From a checkpoint of a small transformer trained on Wikipedia.
Training: a variant of SOAP for these matrices, 367M tokens, 2800 steps.
Each number is 128 + 32 x the weight over the matrix's rms, rounded and kept within 0 to 255. Layers, rows and columns count from 0. Numbers have three digits each.

# layer 7 MLP down (transposed), 1792x448, rms 0.0781, rows 981-1043, columns 0-111
147119187108120119109151127097173127084160107111124124096124157151128117075153127077126106105119125195162143161076159120127158113100117064185095177115113112070131150125139130083122119137148119114136126143136161140117118130098129137090121119178160154073114135123134143117199097144170173135100188127157090097147144091121098120132139106157
202146180089123102121119121093112114163124122067148142098129117112157188114132083126170112090142088203119097125188100136044167117118171147145125070117160132119146161121161157137079106141110162135130135119139118147141076108099085109111145081135098129071124128178166123132146123104124050130125127159133115115104102162121098112101136155154
105136085130143149111200125167176156092131078151112108159071113167095075117102119088130132107110100116183142108118128123090117199130122117128152084154074094151090074145151170074164148112137082170118148139099101188122145129126119045120116119110128137143091184087129062174095141045064130109121101094091106142139220043103124185162119142095
149148134124146161136154129066102067108139147111151116149147141118054149133127098098107126141103135140209063173123090126086107216104114155119133109119125136136168120093089184128122161119165108153111184093068093126103151064119056086128124136156200127128145120175142107169099101125082119137134087140198133136189079130131137113171146179169
115092084109107189142147117171152125138118126123153123095116161152172150128116157099146089153187168057166126147120119128090201086144112100138127119088120146169113173098153112192113188183106100107087092131148104186146138070117148134131110126159171087102095174088143143100151125119154121095085167110148122078102114140149153161137168128103
123126127092096168084151130086149104100086165119077121197145129117110066146159170194097148135088093106113096144137108103167112050095135133121057110111154148138141089183214069126173124081080122140098130152120130110185099204090200147090140082161129102122129059201021121105115114134101117138112148047068108114125147115144158151155170132116
126133103139115162075198143114157120108108090112123112051157153176154116124120184068167079085099100122064163075159113136098146106118166091086158103128116094114101140084111135101098112114126085146083131216131112146143066120148129114091109116106158135122209163132137073086132143197172114153138093118055102046102184121156120172176153146125
135139111138148107107129129229114174181031098069100098094114142111102115182103091160103140082160178163135163093146089149203070094105192149124158142156207178160147069174076188130165140109103107107134143184135157140117099153098122159120136074145124058106126103130080174076105145121106124143142106147145094142107119105159146140126133086121
112199128080101147127158148185106136154195198106123138157114120153113195098133136165119063143079167102059145202121209114106086040063190172121161072074103181135143123103109146083084091141073135109154120106099077118144073134143102138186114130130127117117151105151125088117099137142113175114078069112145156133149143101130121159171081119136
133121083082182115152177132188048131198161117110185147155081116099149104118109136136073154119105085119110169099176123166040113074139129089088108113109076139090140134144155175099163173151122119153092125168106140126104127097068142119129140111187077109048091156121124149073147171141151151071058146141090117130140135119124118147103101126135
179129148202098157154110151086167155089124116110173075078144186082130090097255168121090173103148164129119092114154128063133188105097124094136098125114151030127127137106136150168148139154129168136190146118180182142149070067119173144172133084137163146156146140115172187121155109174089125106129111115149119139168096118149103154144134126071
171158169119085033152082097163152156197121105151184099199115171095212105136140146118147145086129108153130093143116134179130116127104182169178180172156113088166188094158130092103155143165154123160147178139204129097079138111127083099132121187106091160201218128158097165164115174183177128089101103125074154124086162123125126089145164194115
073146145097148122147127088122186132117118126132108127140117095075138111155128115154130113078151091111113139162117099148119128117113143021129142194178125104189101125205111140158118133107102117135100103079064140112137129131130137192130128054172152121130114142114085149082157101124122170120108125125101136093087026138149138149148081124084
097082085144150117077102169119208113183099091079072157057148148151148093107102123118140108213110120137122139101105079141097117138128083125156099131099095125114135117105114058105119073136157119134144137145087128111083122112169104073088139127167141055075114148171127136192100150188151144125080182107130121072146147111115140146183118162128
107163148106130077170178154101137094108083116178180133130179053122129098066133141087082101158174127126132124158185099139180096104103088129096112083167072110119070120128187118160132137147137081157167139088117154065151179080188108146126134101123160101133132128140112111114157126097095142076151123163126174131109110076091169068102127112151
127102113135089134110135135171140149105156121074126177047121149113183120110114132108103099168122121151061119144105141123128158102141147183156182169138163132108050084149123157142161112120144098152179109136112117109243078137151130154102145137130129111130110141130125079110095152168146133126152111126107143092110096097136148157117149080159
145101145113146144054097111116122114124133094154101098048115075106161105121101128083103127086108144108164099128130074092170102142172144125183135107153127096193164131150107124227154165087103145069146132166125086150173179138180149093209135069164139118115068092129167062096118124172100158125153141152071137173176136129101170189125105113134
045116149135130149102172124132113181107155106160079114093049146069100112129086137129150110147163199189079175163112090088127135150066164124168105126154126139095076091125114165112121157080096140178114102203126128094134121096118125128107129191142151115145133136138079130114154122074176177117060149098104119141106104129106070159091102179159
121063141114199167118101146137153104103079142131120141146224102122087144124077160149112105164064117153136098127145070084145137115104146181124151130085089124094170113119119153098108101131114159120107096130167088065088128116088148155095144148132166098147109105140098176061096143089170127114122110117173111148120104066128206087131083152138
184138103111112119124135091131123073098100115099145150135103051101118101137058167146125152055062075167126152120155137107150162118089141156149111144127149143131163117092144130094155092117057115173094125084157135134064155195093158141158162208075097208089113110167149107139188175092159102126168168120168176128110154128138162145145164110125
134115164127079109094184115107113124177096139144116116124092166130057152118075084179149129076153122213089177153169119147120102167104135114118121077113079136092077177174149155084029122162127141093103123104124159093201066140136156092166115153140154164128167106113156084125047126151137135117091071111102132148101119097105099157197141158160
141123078150089141131113151197144160131130134128150100146128148077153154132122125166171140120147100127100132126083071028127151051163129102108118111149165102177150187107137115115151149115107124198148106133149145120137159162130090126142100093166117105157137074110158106142178092092134137123156152147120139147131177108112095094114132122108
116175159170118090135139157139154167074102202119139102136072201109108097133086041132117131129093157092173171163133061127076089136066099141123142073121125154104211087105104120059148104116144138123120105128180119131161101124059122128167106121091081096159134056200107127152182113073199164102110149118093124134174154173235122132116124124130
124088161102108162163089129118151128176106074124099093087162186165143091149070178086110116126111134119150168122162049108151153132108095061107177174164091095094076106102177102103136137166192095092076088180187094119147156153102067105141135104167077157099145125077169179072177056070107150100189144074122206120106121096113157130126099172146
062094112151176127155151161125109099130183113117089163125087199150169054168158096090152179176116162130140103118109166129049187129168187090177149126116143149074159085197135156142142169060152118037211156158138192146099106157114074081149113088167131090105082187085089190184071127087132122104121117212174157125070177053046172113145086063191
162085117131144148104096151092109152136129130128112146123106159072133151107112098048143149182110158136061097141108106152123179148126110167116146160133120128150159136148156138098154045148106121151169081085144152130155138168117145135109152145114034149115172069098118105146159113127120121101169184136150178091083115142115155164120110135129
082134166127171148108124125086074100115125114159139056127137129141097087095146124083135124154137115124093146119084123101110101128174127130127115205103119119173125109119069108142104100131132143148101141191155150159148124155098119137132098063082172213088122151154154150147114054178195137151093113133178079142173098123068114148073180179125
091066113175204175166086188147118168125106141138166161156119112115106125142150164144145159130117127129121121117088056119179151091164132078139156120150151098139181120128109163072126139201164052158149108114117142129116116174112131084136168084116123142104099121137070092182167136137165156061084140143120124123133071168153127110154161128138
092105119105063154143094162104132142109146131129106148116068129072082184133097132075070140122131149061093167084114101169152110120144118106132131076163158127149090145111152146087134103075159117174164076132108139135136112101147126140109106186146162157153107090129157159136151199129102130130156090121123096157141153148090099116106089118149
122159099106139102050153162149114182093056169138146101116093119113169118103142146147126129146067140071125135159108172120077092126153104106131140123057110077103149073111137174141094131116142163184156164157068135084144196169130133098131147151107118202076148155054145193109153090112120077125128139122107113121104157110076066170103142112072
114130113122130143120144085103177122165146131128182115065175075146104112184138127126160083103120120115141125134178183075146117199183124179176161167132116134113126135136111163117171120209092122072122140138132141093137122098123101129176114079098144072067108108121115061115155123102184105109116083148091087121112126156197144155201163075147
128178096146145091119199153098126162153167109148144184157134169120118105138095118083157148110094142057162112100163165173102154087138143145104102169109117111137142135136095107145122134082134143118158138159120121123096087090118126150168118155106133092168150117183133170174154136074116103109062114120159124128146108119057187140147117175143
127143154119109153085120096100163107102123099140138162175145127140152100113155067100145062176123101117121133112071120087142124121178117154177140103147132160140151126124113153100084158166111159073154078138144155071168126154165158141091153125145077040096179108100074128110115103111153152133114131106129121151159157155089139099139101130207
120081159116156133115155189169099103187120126067125127111099105061108144119114123143086067170181160102111111148060036118116124156152151127154184183119093120093100155176082138104146160066106190187083108185144096109119137101156135098081137150095118129127148132085109139122134132087074142108120187170133088186126112154142156139108143102150
125089147144112169128115123129119117115131090141091098111134136140106109097185084092118144128189141150050151131142140083155134096107122151069153170180138122149142189109128130107118112098181172109110114105147121160178115088095111118126114116138132123168128143149170153148158111155146094103062109159164099145105118126119136123073083075129
095142080117162106147162122156115097085111119126104183183126111114094111084141158069132088152128136137120068133146118129101141106049136143081109146185158123204119186051109174108206148112144141149111114152077101155097154125128101202171124181103160121152071141149124082127110115122150184145058126167101188110108101123131120131148175087086
166096154124099107131138117189085143101180107170119169100121125109100120158104155156118060117067084176107152115132168101154177176088091153131123103109146108077121113085071167122153155108070161192115120183125106153178126141129128086124129090117079131179147122114132115112073149114161134168085094099128140132166108119054115122118117082129
169092123132160125156103111144101189099126120113108120121093112174130100216119099142130158133152128121128148167082104166096101097100183134191138058142145156158161131126183124148117174131115157121123129129170101074107114171154101098186147114102112157072172096106106094148155108135112070141108148148158054149128124055116144127142113150092
175118138191115104150147124139124148155136128068086087116131143087096117067121054081139138091060109161131124105103116115121158147163090133127089131208102053115097194078160089137154150111131105091176070142143042159143120119104120137150145126103136153117124132092109089118126179073107083105135140127140110149108163139112073145132074110120
132146138126108103112115149100175119106079179049094181158122115147156094107163121165173155058152135111161153061104163126130138096194167063117132125147166075088144117207127125105173130138031136152068117126126130118104118124151168101117090109130133184090170106128095171152166131069136131141179075116126134129090081148100153093122145093132
121127166133147129083166169111093106110147062141086110145155137108173156144204107166139121089125184141175126122113067135092126134149145076196156085171217109152144141113123101079095145111169103092083143162091162099131115132165132017084099130122096145104132122091141079173087094135105133138135082095150129114060081156043104168121099168160
094175123077176142098161081119116110141154099144123140174136085127124125128066102106116130131081108174158127163133143176092146134186074075145108151111152099150121131149141149125191101125077157120083141123090181070142136127057108140135114103152152075129073148069117180154132101083137101139100145124114115167145194106101175128131083179163
137083118109123141160116175137061131150149174196103092111113188157155121206130099145083114173125134110200120126092198136161089136153194123095098076124137181159105156070116113179168108100179090153146115130085052083151121147126210173126124143119135203100135141169158151151083087116140193175145098076120150161120088159129178063133116122119
141149102143118167143111083138168129097114113168133174208127115073123114135106120126073109114107097146134115150142176164107105093130154124050050126173107089091134203122120128109123084185111110132183142118090127111113088102119128121144150193098111099133135109129130105143156121112118150188152156164119084108157148059182119164113088131147
145118167106114127060108115169134128109136148195141114074149141061145179095153107066146209128102103100144139136149195150114145111112167125130234117132108056093059180153102187136104050160159087106084095132157130143173125183127175112072178192150137151146163142113103093165159158183159155124115137071066121139156074178098126099048127174139
107213140157180154162101084110158111118058144185118079132135151118051112191134179118190144111206103134114164134148128105099134103139119106107153123163077092123119091135095141159084081145174108057089145123125155081154103148187106152135144174119055171149137105138075108052118125103117072123132089129112172153098139131106078110117154135153
165090105129106160151165103170188164107190121116159167156084120109088167110159099084110120115128148112101114143189122200171094111063098112087145156111141075102142122133147107064159120117139139127086165141155133158152116095049173117147135132096106151102081099176111110127152175083148075151116143172125129187154090132138174110147114142148
141120088140123162115131056080090136107140143137103168150159116113084100051174152125196092053100181072103104054167094137109123132069103118130149158123086115123125164099168121118022049150138114129107109127125130125105118132123114077072105118126089094089143111134125116133159145107153079136195093139105090084150124098178139142091118110145
126167127115110121073120176136181111110115147156161132113090120144119123147122130149158055156101198190139122090197123091104118133156084144130117183079175139148125170094142131154140104103184060106100074118163106155089091090074087201101126149111157113094054084100089101094110152161154091137101164119189153124091108055188143113072102115197
102127162113166149080129176107135173136128112123134177083186100102126148159128169094142127139109091112120150102137100156171107137110156160106129163136107133185064123125151126094130133114198146118140107122148159130137169143078135086121128144108104062131075117121112142127155153130107100094122131083118138123134119151159086141173143138169
107130132078154119142098101171103127156144214070132103144081183144077140115132161131090126137119120154095101142147184141114073136075161131122166095075138164104110161131139155152119112114145190164160105175154119123162136154124144162125189153140107107095099136140080165126159115100140157135178126121092163096088097141124156112139161102116
119134149135116120088136150096149047158129169165181191138089183092114134120088127117093181137088086089107137119124128172107123134124136149139140107099097154112117140075065134133149123089160140068087154102152149138061153179169109179109141162157147109141090120131199141063126125140173140131146183081179140136149153169172124142130122139166
112153124113100107158166152103112128077168096088122117054127151164129187073145106143210153090134128110145159084159154105057139145098053076162122079079103154150105135102173112101085145135135150095166112177106097128123198156090166139174121139117069095104141200142118168151126164136164150157138079143153069110169150131153193153138094069128
167137148119119114126154105126205155112127134134117161131060123128112154103016194128148164129080110094084084168062060077113122117113154146141135132117145206081108080133141154096156112116135093112162086149151148163097114136145114102159151118141108174152136203126134066078102146130152123147160144143107162127139095124142101143149137160039
117080136119131201126127149091143152154143078141125124130115128141163109089132094101150144154151129119061140067144177109110129100105159110160129071073126150121144107124167077124139092152120117151109168091154174152104097129124090155123050135055098101124145202103173143170134159159091166129124103156051089128120183130075131118111080174087
163124115107130106168138097110126095093137176142170168151185171132153124109123128117086101116106076180133116106143104156129062144133146179121171131060130137115089135059154156083111061140109110195122073100145117082097129152110123127104112119135172124131095119106117140196135090131107148141110180124098101079103121162123110130098133085095
135146099123049177095122125093186092125138179140098105092121146113124107084134116170084105153149157080135127103093194164052191100173115195165083128078167088182109136127097121083120104127116143181130138145147133163088147143137119150141137176071135123098123118112120076121148153093085118156105147130122111097198121157138123165126084136139
075142081118126087133075109077057137163107127110105118160128076211139135121142194138108140103183138156173111108149110140177105103111124110098089080097040161144145023075174143112153118152138087098135082153172167123120101096167140158113066139094141187158115100192119089115080118226170138112107044139076081140109098140187116084171118128189
135072119087162114155190156123189175104154130093142108114145128122134104106136154091128141134134100153100106096127143129119153098124112096099090146139075135131141157142155139095146145154144107100134106125114177124085132116143077125175125104175171135123186133146142141101118096054049168128148086141123131080123217134121125083121129134114
149146116185165088136119088076112131150091163148178133122121124113150143132139118135108138156140181169070126160159118096135116091138180177089147124111102171169076122076124162075207130154183154157129097108154102094147124175104073137069097131090147092092149135144085124214151138117168098092111131128150102123175121108138131128137088069090
091158158062127100133115097179122121098119166097139087138169103127143124145110108115103120131117141155148163132101172115089068160167083167125091088121168159103136136108120103124132094098115131100084144025183136169105162104151079115181119124139096102103136051067137095143086140135148145114130062145118182149062098137095139115112073100114
112153099166133129157131191147147080060132144125143189176122177090180133102079153136135099133144135153094112102125131145106128165096090164133174158168167165078089154100122152137113084089122118116149107102183116138148182079169179137133157111164150097104121128124094133086133134163170157110126112133167124155160109080101142158132180091087
114137142000156098168134105202098076161063136099140130116133109161119148070083141149154137144135106098084113064101104059164144109076086135143104173073155087107116192121142053118134148116108097065184101126153161047160116089137128174171128125098149072151083138134030199141063102119153139117123118102125061114170139089094168189097069181184
# layer 7 MLP up, 1792x448, rms 0.0814, rows 982-1043, columns 0-111
125118116158094113119137129128135084062091111118087097105118180117138111117093147149112145143081155116155110116129129129184184104193134147110113129094180108151148159134116070148154111156151099129167169116117163165190153162160223080129165056157164187105144063147147142127117102075133127134107196184068132119141140126124110132058178104144
108107151153077150068060116102132155147131140151164114116108159068165096102113105111128115152121123198154117140148095090118148116169092138157088158122137145166123130086120112177119154121137114123059112137152173134153065109123141119125166102108109158160113140169120121129069146153107130170160124080183137124123159124137099115112201125102
141094154150139106185129122117117159113088123115081208160107135134083082138098096098147089115073140174088160131141153089150106097134153116196103144131163137104134141092147095140097145125135090115137166160119171141078064089154163123137133072142159142134175094084145082131117116061127150097080104134174117156114104118167146155189142104071
133153134131142112090131119135117119098136137150121139171119137136130088133133153117103144083086119128146173123148083197123151108140118142101128062189094122090118147122167156093121150167122088135132073111129123103134118123177139118112140120097125176163137135107131128131143163145133097101179072087182163163126149085146138110128092109114
170211166101122152113133100120130158110082090152160134119135143150084136137137144142117082173182139131119163109089084127132135141105150156138145119144107090097206137163163107153087123190138154186154152119138147132098148138138139190132144104138136105058101160055140115120144089118143117164081134111101149088174137052113094141143089134123
084082103130161076136112149158135125145192100100109176078111116131134152158157155152132115129139095153119101085139089171111122157174116104101122079127198091092204206134133144143135089156225105121110109139109138157175161171139203127108116144165103092178091122203126145099146136126145140124184139079049151094114127175150156102159123082132
146168100075136123172132111111102057158101139064134126171105090087111199134152099152161099147071068107059191121108120153135187162126136102178163133173145088119115159131146069125157088145162133110180107072117179171194115112175108101082114082151078169096136150121192072096166123187119105111107122127132141130105087099055168139117143125074
143177162133094160097158147157135136144159169172111170110077163185152134182111091195168102121165124107144135122131138137178128124151084135151109093128172094165089079104160132169109160195174176146061219130180153125130073070115144174145191188098132106189142165097194108126090153096149075139114109154192063110076062138145166119120196116166
167089139184126068226150108115159095140118126115105117096151141071083101139106185157137079151124197149149139157100161198111074115116114174066194169136175128171112185187165104128049115094142146142139191129110123205181101089153107120113195181087148073102185140156171149166101184139168075211131177102106109162094116096099161102134213139168
138161128129159145144160087105135095141152126075156138191131167051091136106152092165164135095070178146158119036092159193146085152091099139138156139154182118135157116135123127083098142091160117075112202165116183055152062097079194122195151099159137097176216155114118105057149066130106132095179075124133107097190145149104153156153134106155
111201098155148117107141119096104151175157126091085161133121120164136097116142127135147033108169124154137083109162105116163123133152125124152152153063145153121125164211163133173145147086182109123117151110163093185152098140142130112103162110184136194070088136148099163094149163149165090096137214106089135110079151122124145136097121124158
195104087136111118099155228148155144208143085137182115152126146181107083160166156113180126150100154114097130129105143150075178156123151145115100113121133118160173132094159094084159122141155102068121122093086130157138168115167108110152092106170095110124105147055141103160140162170083110172058119141163098141135094196127167119118168104164
123062082152103051093064089163147159162178137062094104110144204131106133114152106077090219084130040174171050135027086161088161162135114081200038145113147157096178110162145121155131118099173154134142080116146103058178139144167093101147141122120157113165106137132130178101134162127192139098066096154084131112077069119146153172088161156099
156129126119112137162152143153122146126161086166107113118109097127100131150090084146177126156132164162092133146128104142115151120090111165149111129105129152127107112086080178133160100114096101124178090133121175119159108129109102130113130139092130073127165153173167121126111165073128099175059120143134159121133122152136096135102144143134
142186142148164113114202100152138126148071154124202076103158146164154130158152109132137092092136135118093152142177098152124125127117099107152135115117123115125115071117075110156126082160153168139064104117147131141123152115143102137129092146135127119061060133144138130089151134089107139190088149115171113138189112165145121155105117067144
133134109139151148169153122140070130139132180113127066112097166096127098171142092108118118087134111095092165124123096058130166094145090112189072129129138129137159145176117127092145090133147135090166120137137121194101154079150144086148141111127058099130119141137110121115156130184154129096119098169113146154140152115150172149223130147123
143111140088123106060132156150171116089132158055112205131079139110058170152157121169169154093114091118127153132109168126121147056116158132091117116089091165102155074084138121146158073112106171172101208127097082089133114137155177114111141150173161138076219088114086177102078122113110157148120106158172106129065173142113146137107080143131
147062137114100155152109132125147152110129086099116143185170152131076104123109071132116134176167153147119099160110143159094127127032084091167185083124109141140126121130163116117157176132105147140155130088088081194140119098142115118103095138138060153154134122116163087187134174087104134076108123095122101130096127124189123125107166118110
099145063101114122111145085141108161185121154077100140140153102147184100120108120085158112157130096117116149086156099110089095141163089133119099131150142142156193135067145092147092158045135128158131136085118110178156130095189129119146091120133136111115139152173125168060122086094095139151143166142145067172111160186173146173091154091140
129201065065095140067130160143088132178077153114151101103132171115135113131086166131118138088215150129148088151169116183127162206179103132135177132100072086179104166138211082150087200157166205158156126207093148112055171141159090076177161104117119158086154141115118053134128102123081154124091168180161139123145159184172124096122178105110
084091118065119115141142131068120159058122186152086179141151167098167162155157141140124156140148142118136134129150119134100100147101130153098080151121117128096099086179079114111168145127140104128146132132136119134142103125130109132068121157142100106139119170141148165095122118091118144137176115114133088137138127136129108096151169151112
060155054173094140101148024118085113120127181155144137109150119155141079091151059163084167136153148172059178073121073170135133150162162156158094047137023099149128090163107130126180157142085131072111220149063113147076158096190178041105139091142135148099161100197088190136099152093100129112181146167130158154173201101153141139135138091142
041140124116099162141117179098100145121129129130117155100125165087105130137188150117132111166124111100118075129223106076096190187140109116098111187103133087172122067130151143128125082107066169104081049145073142165108162121155172097146116150097110177160171201171143181091127140142101125175149122138105078075078145115175151115120169145117
165124105117108142138175058093158141150064186114159194050100112142126097117086041172070109127172085101120156110054056142124057118076124164178107141208078150070154105203085180193160162182142077083106098069137115186082118101153151075156180126141077109119120159159135118224119098119124093172190074078164129117080116121125086194097104123160
079095080136089079167121150055120149208118123150115131071140140125131107120151162139110154094115108133130101166152087122092173133195156105085135167113121066137176108142146121137081160142085153163165132119155149129094084132174152142087072181175139118132131102078159163088125080101162173121152135132121165148150095120131125145095124117133
118160146107124174170162077085139197150126127160124138128106096117126117113113128114144123171125067178149169108107161157148131170091132121197111089086102082047191149178120194195149126068096106120096140084110129125122179157155156082074157034146062164151143115138229127096137123181119131139149148122158137142140120137144071192092136142104
085155162073147105121160109068144194097174098081069078122071140115149147134101103058162145158065074119101101172119141143076134135098148144068170169108080154159075144189138088158103073113020210110171096168173115156062114084152090104125183177117130106169124124040140098109093099132110129200106165128092106168136218129099127085085080097116
151143153098068155111135151085169187090143107110098064134141154149132120120140144154110095127146115105156107095124094110184152115116103146190117106084123122134116068155127139162156121137146127120127087124113167151133160121128106132109088095165137129124171113083119136140117145141134121146173102102121188115130144178159141113163161111139
123136187106095168115167126117135167154138116165127147138093143144138146154120078152129134141138115106146110101057096091156080143157092107124169168046114161130112135110134120177123093115146171117079111150124096082110135148108102123065128098178121189146168078092140053151148082095150179128106160118182119122128123146074202104119130109113
132070147136111113124145167111110126144179129185096120117090110146063132202145160103118110125141103070156128112200093141087124099197167122104125151163136084097160098128098144112106178169143103163129120088138131143126167138113116123175097130126089079108063137148176081101123129146109118102123158135115100148120162177153107142121210133173
113175147097132162157173101119159116152162120139136139152098124106136080069073136164180096144124131100178106097088135207134134139105165092111108084147143138079092111120154119133104134112173109125082195122181119180133127118129160154170155139143165174112154100180156159075127144162158092152161137101135165115160157137164069074115151130181
118105149133137064156142129135143101130182123120112168169144153134122133112107109078136110107147110110145106118175116118125132134124133102161067094164134104119112119130148134162109083145093136080128136134099136132219160133146181107132139077129115142137129121139115128122132121111113098133129062157130189098149106117117154134192105161162
158057130101138104139114134095136174079177158125181109103091125069104111133166099153058119115101096154150127135067151161180120102115128133107110148155077150103131086161125085097144144151210122116144151162087142135103195059124149118170082173164149128148139098078095116129083084146144140124164114137113102151149156146101162113118133118129
139124104099151113075068067138149134141107158103124159163120150161133142112088159141100151117062058148143152104128089119094096099075160100086090145100105086173141163119055110137170198092183166139142077130087071160073059124094154098129166141148177135185119135089160124090120134097152090102132162180127186153131145176153104131101162092136
126151165169104105110110135118122078157155146103089075088150138109138108136146124149121125155125139088083051201107113133086106141142137166138125109148183098144122158139103163082091144132160059166115119153183156132133165171153080150128115158142115072135132139094138124132119141103140046165076086127139113152100106071133134152136151165125
120143135091164137126094139149143148108127090120090111089102127147090134086120128107136111121174132134113174135089162131096094155126065105186162103090135106140155143149111144173097135130083111145114138133154155153090117090160118129146160122103130120131118180180130123107160086077086161148150138142214134145115121125151114139141090112092
071138120146111100125078071101115120066199133099072136168123182127089078126186171099179128070119199077132131102081067177059112165115170112181078076115093126167104078192159060078143147038197130146111103177162054122091078153110128116144173150135150141092158132138191101116176114153083111111097060123121076109129123159090081189106141162125
095152119140133147126129187126113193209149068090146156175108133065101126138097068122123111121170112138115144150063164113105188140162108095163075176114181099115093152114152162138047113120153117053171107102080185142141140095135094106130076120142129191090067179170154166147170156176173135136097137145120091115107146107135136114112132155114
161113110175059078142166128145106125136173138160161136103072109074091095119124121158107129140168113121116170188101130143149200112101090114125079041050169104165064118160146203109109170133137073136122125127147138126116166094164157154177081056136121181107092135153166132117151176105088111145139167147132100041079139086081146185159130137118
105143126147120125099182190079070162089153125110150124118173083100150096164137071143150176106084135122079127107111141074088103136104107183161116113103162084167156108154089199139034096127089143070164183117151148176112210160132190125176114141089153147157114091100090135174131121147147118173149150185134152128108198143135142141087143143128
146140119142183165136140148124176126192100099148115168123194126081088107183112124082167144141141164170136102081163119191118116106166107101155164110142091123096080146127128103180110129161150067110106118124098143128161133130123162128120130160150154128118102133136132151147089073133088133081143097175168093112154136071175175136165136160177
111130075100147137128049115098094190136134157166000122111131173174141210099108107122128084106165161095089109141164084120112097113090144149152122166121172080160148099090133114179111153128122114139097167115105145138095144078149175096067172139116065135115122160118113141085104113116074173138167139145157084105154173190154174089149124160162
155127175161115157119114149068111159093114187156131152121094137078124095156152124143155100124176057172086170071125102064126065130141110132087088096136158120159137112115119100133112130124112140107113085120112114123112122150224181117138101114129147084131169114185139123159153157105079118124135118106173162117141171131134143123102102071102
114169144087144139162095123108150196166145093150120109204131076134127078173164113178158116136147176164152123121119152081146076119112166187097130153108112138091131129131094095109129105177111112120171119159161103124141093067101137128124115143166127101152085103115145148104107076125129091152133125139141117168147157100181142111113127090108
108131081168170066101075146190135118140165141132113149109138072197129139134169073114101104090143031146043180111076120094167134150147056111118192164116087113130134067210123085163069127138161108107056151097138131102075126130100045052086115222131149095151131177169105130121120151117146116101108030103123109079096155150197077143126140115102
069069072137108090113117142101134175192128101143128051104124098127110155103088135094155147107098104114074128130142097153058190163144118108132121195158151183181122152114151220117109133079098103147219090152118092089103093125107175063126132057144123135105206181131194039059097107111074133134100175154131160089149116173083183105174125112165
128132134156114185146144112052140162142144141096072072138110095143142105121117115134172107153169123074082137140134083113134165109153132129140150097075156171145158169082167121070070099107154132112095153077109184129065079121100147128171151142131146123132148130113137101126159115116122154128136139131133091091136167134138117149182183148102
156073100160146125110143176137088103087157182133106142158112147164132199131176122162058169122147109097134103181127144175106169131096153111116117133096165128088127117084138096079144112106142147124135122113050124116149137135151071128115130142121130138130171188055155106137117172093085126131134157155162207125153120152113105117130065077076
118067112138137162064164135120127142114099142107145136142118119127090119145089142122091119157094165115114148110123083133161086166143122126127135101167135155157122106106088123116175118117170138075127078104064121181136158150126154089136148123102125115103204072109112106124195119134162177115078127163080160139134141091131120139145140101100
138105161150103137119183164148117133089179167062192149162149134185138085080116098122153107117130138110152132143104071170196116099140162066119058135197101145145119123154165141151148085170153108146179092099088110169116125164121124108126099121137143161116137141161195122136101071142198101095136118116169148090172144137181130174137189138096
141172122105023122127134124141145133149164104174102132090083117112092161069090109087123109119093144132110120150096188143163148076126130170162141124150107115065074158094162096100049126163141091148082147145090159169200135083121100140131150068118129151183141072104144137147069125171156091130168113142187121108135142148062184093124096061082
136119183146142123103104121179140130135087147172081099109143099150161173137123122115130164111089142110167096144125079155201142140114126084165120106114124096124081110204057170143144170174152139180160100145141123125141082126119109133064180150107155124126134098144128120148109095144104104131090147151131104059101142132134076115122136127066
117125160076044150139100173128155182135122136153114153095126105094110074208146251185133116107168095108173181152166123172137086119147078068121134100104163056145129184097150099161176130150153155139142121137115130140156189104103131053106111123141069131148050103192094131123186142144136106095134145139145111139091156116081158119139112095124
104100186174157151117111131115162115066095106152164104146160089122110104050128129123154187148075111109149161112132116130131127208187144176115103115169188084144175076158156160150123138125182124218138154132107132124146109096095091089118109140146078107069204103126117084104116136158190159139154111110138104113175165189145156113136107118103
103165162070139186177073159107171123163115130128129113119137131131117104145121129151133160119151129170133158137139194199170091154136082071136161143156150140142159081098115208149125097115106147202119156166144202096113091122130153105123115096166154087136066083164115157173122145128130129105126101128136240069146102141129149092138162115158
165115053162093165092097121133125122107145110092038117102095144066133093047141127156095136186204131112089087143107151186093164111114123171154094143113095168095161157107141119144140118120093146142043170115081168130139136112079097145136134109123097146099113142106103101095110150118127130148159103149091100166152159171159142169131153121158
055110132085140148159153113046108082069012136170140119089143072145157070148150079068172173122087160152103063149142111204121170115153162131167076095091138116162107108173079098175112142149164118196165204179138172145113125132191161084175181132084149163127136155186066084117135152058131098126137112098158178126166158216161172174199135092161
110082164089137102183111200109089089120098156094120165151182092149116135131141149096150174153236136121111123123132174144105183089159073138094098132145086143110144049158173120134128152136132131144055129108101217152105094131148203131108115091145105110128126113145182152159159137067145169120133192139113118077120144157120130094092165124141
076102056107131126121100166189131123142246067080122100179162064132099058116107140122125136106098154153150143123137137104111134117116149116075094161095165085152132130165138096150090121066102113140124126115099152086149092109138092120153148128123125126128112088125106186099082095107129140160127122078116146183118116117108113109084140153128
079109125140038140212112181093144179113120073105111103100148139165140146088109158095097100122056142149171105112144138150146086130152196115042117181089138071217089106089106115059152086180112119151190168091111168030074143081114125109097118060133108122156117084181050120092179109135177173184125179111135086106147140198151079074105097159122
138118143095083149138063074135161115117150123230099123105124154184135117062138122065092146178111143178123139098128131101095113115082118152145093135174101176089106090145105178103098127132053131175158064089123135191150138103176146137102147123175073152160172138062138156162118134139172155082148085084222127175122097184109098101149129098081
086050031133144060101110082144097072105124093126133138168167124162105099082152154173171190155125183192187159144026084136158171112106141043134145092165145112112155098121165151095156122106152121148075061073143093169167092140169091110068172131122159120138080128194174122176208145152155149104172139125151139142129197172136137101128151155100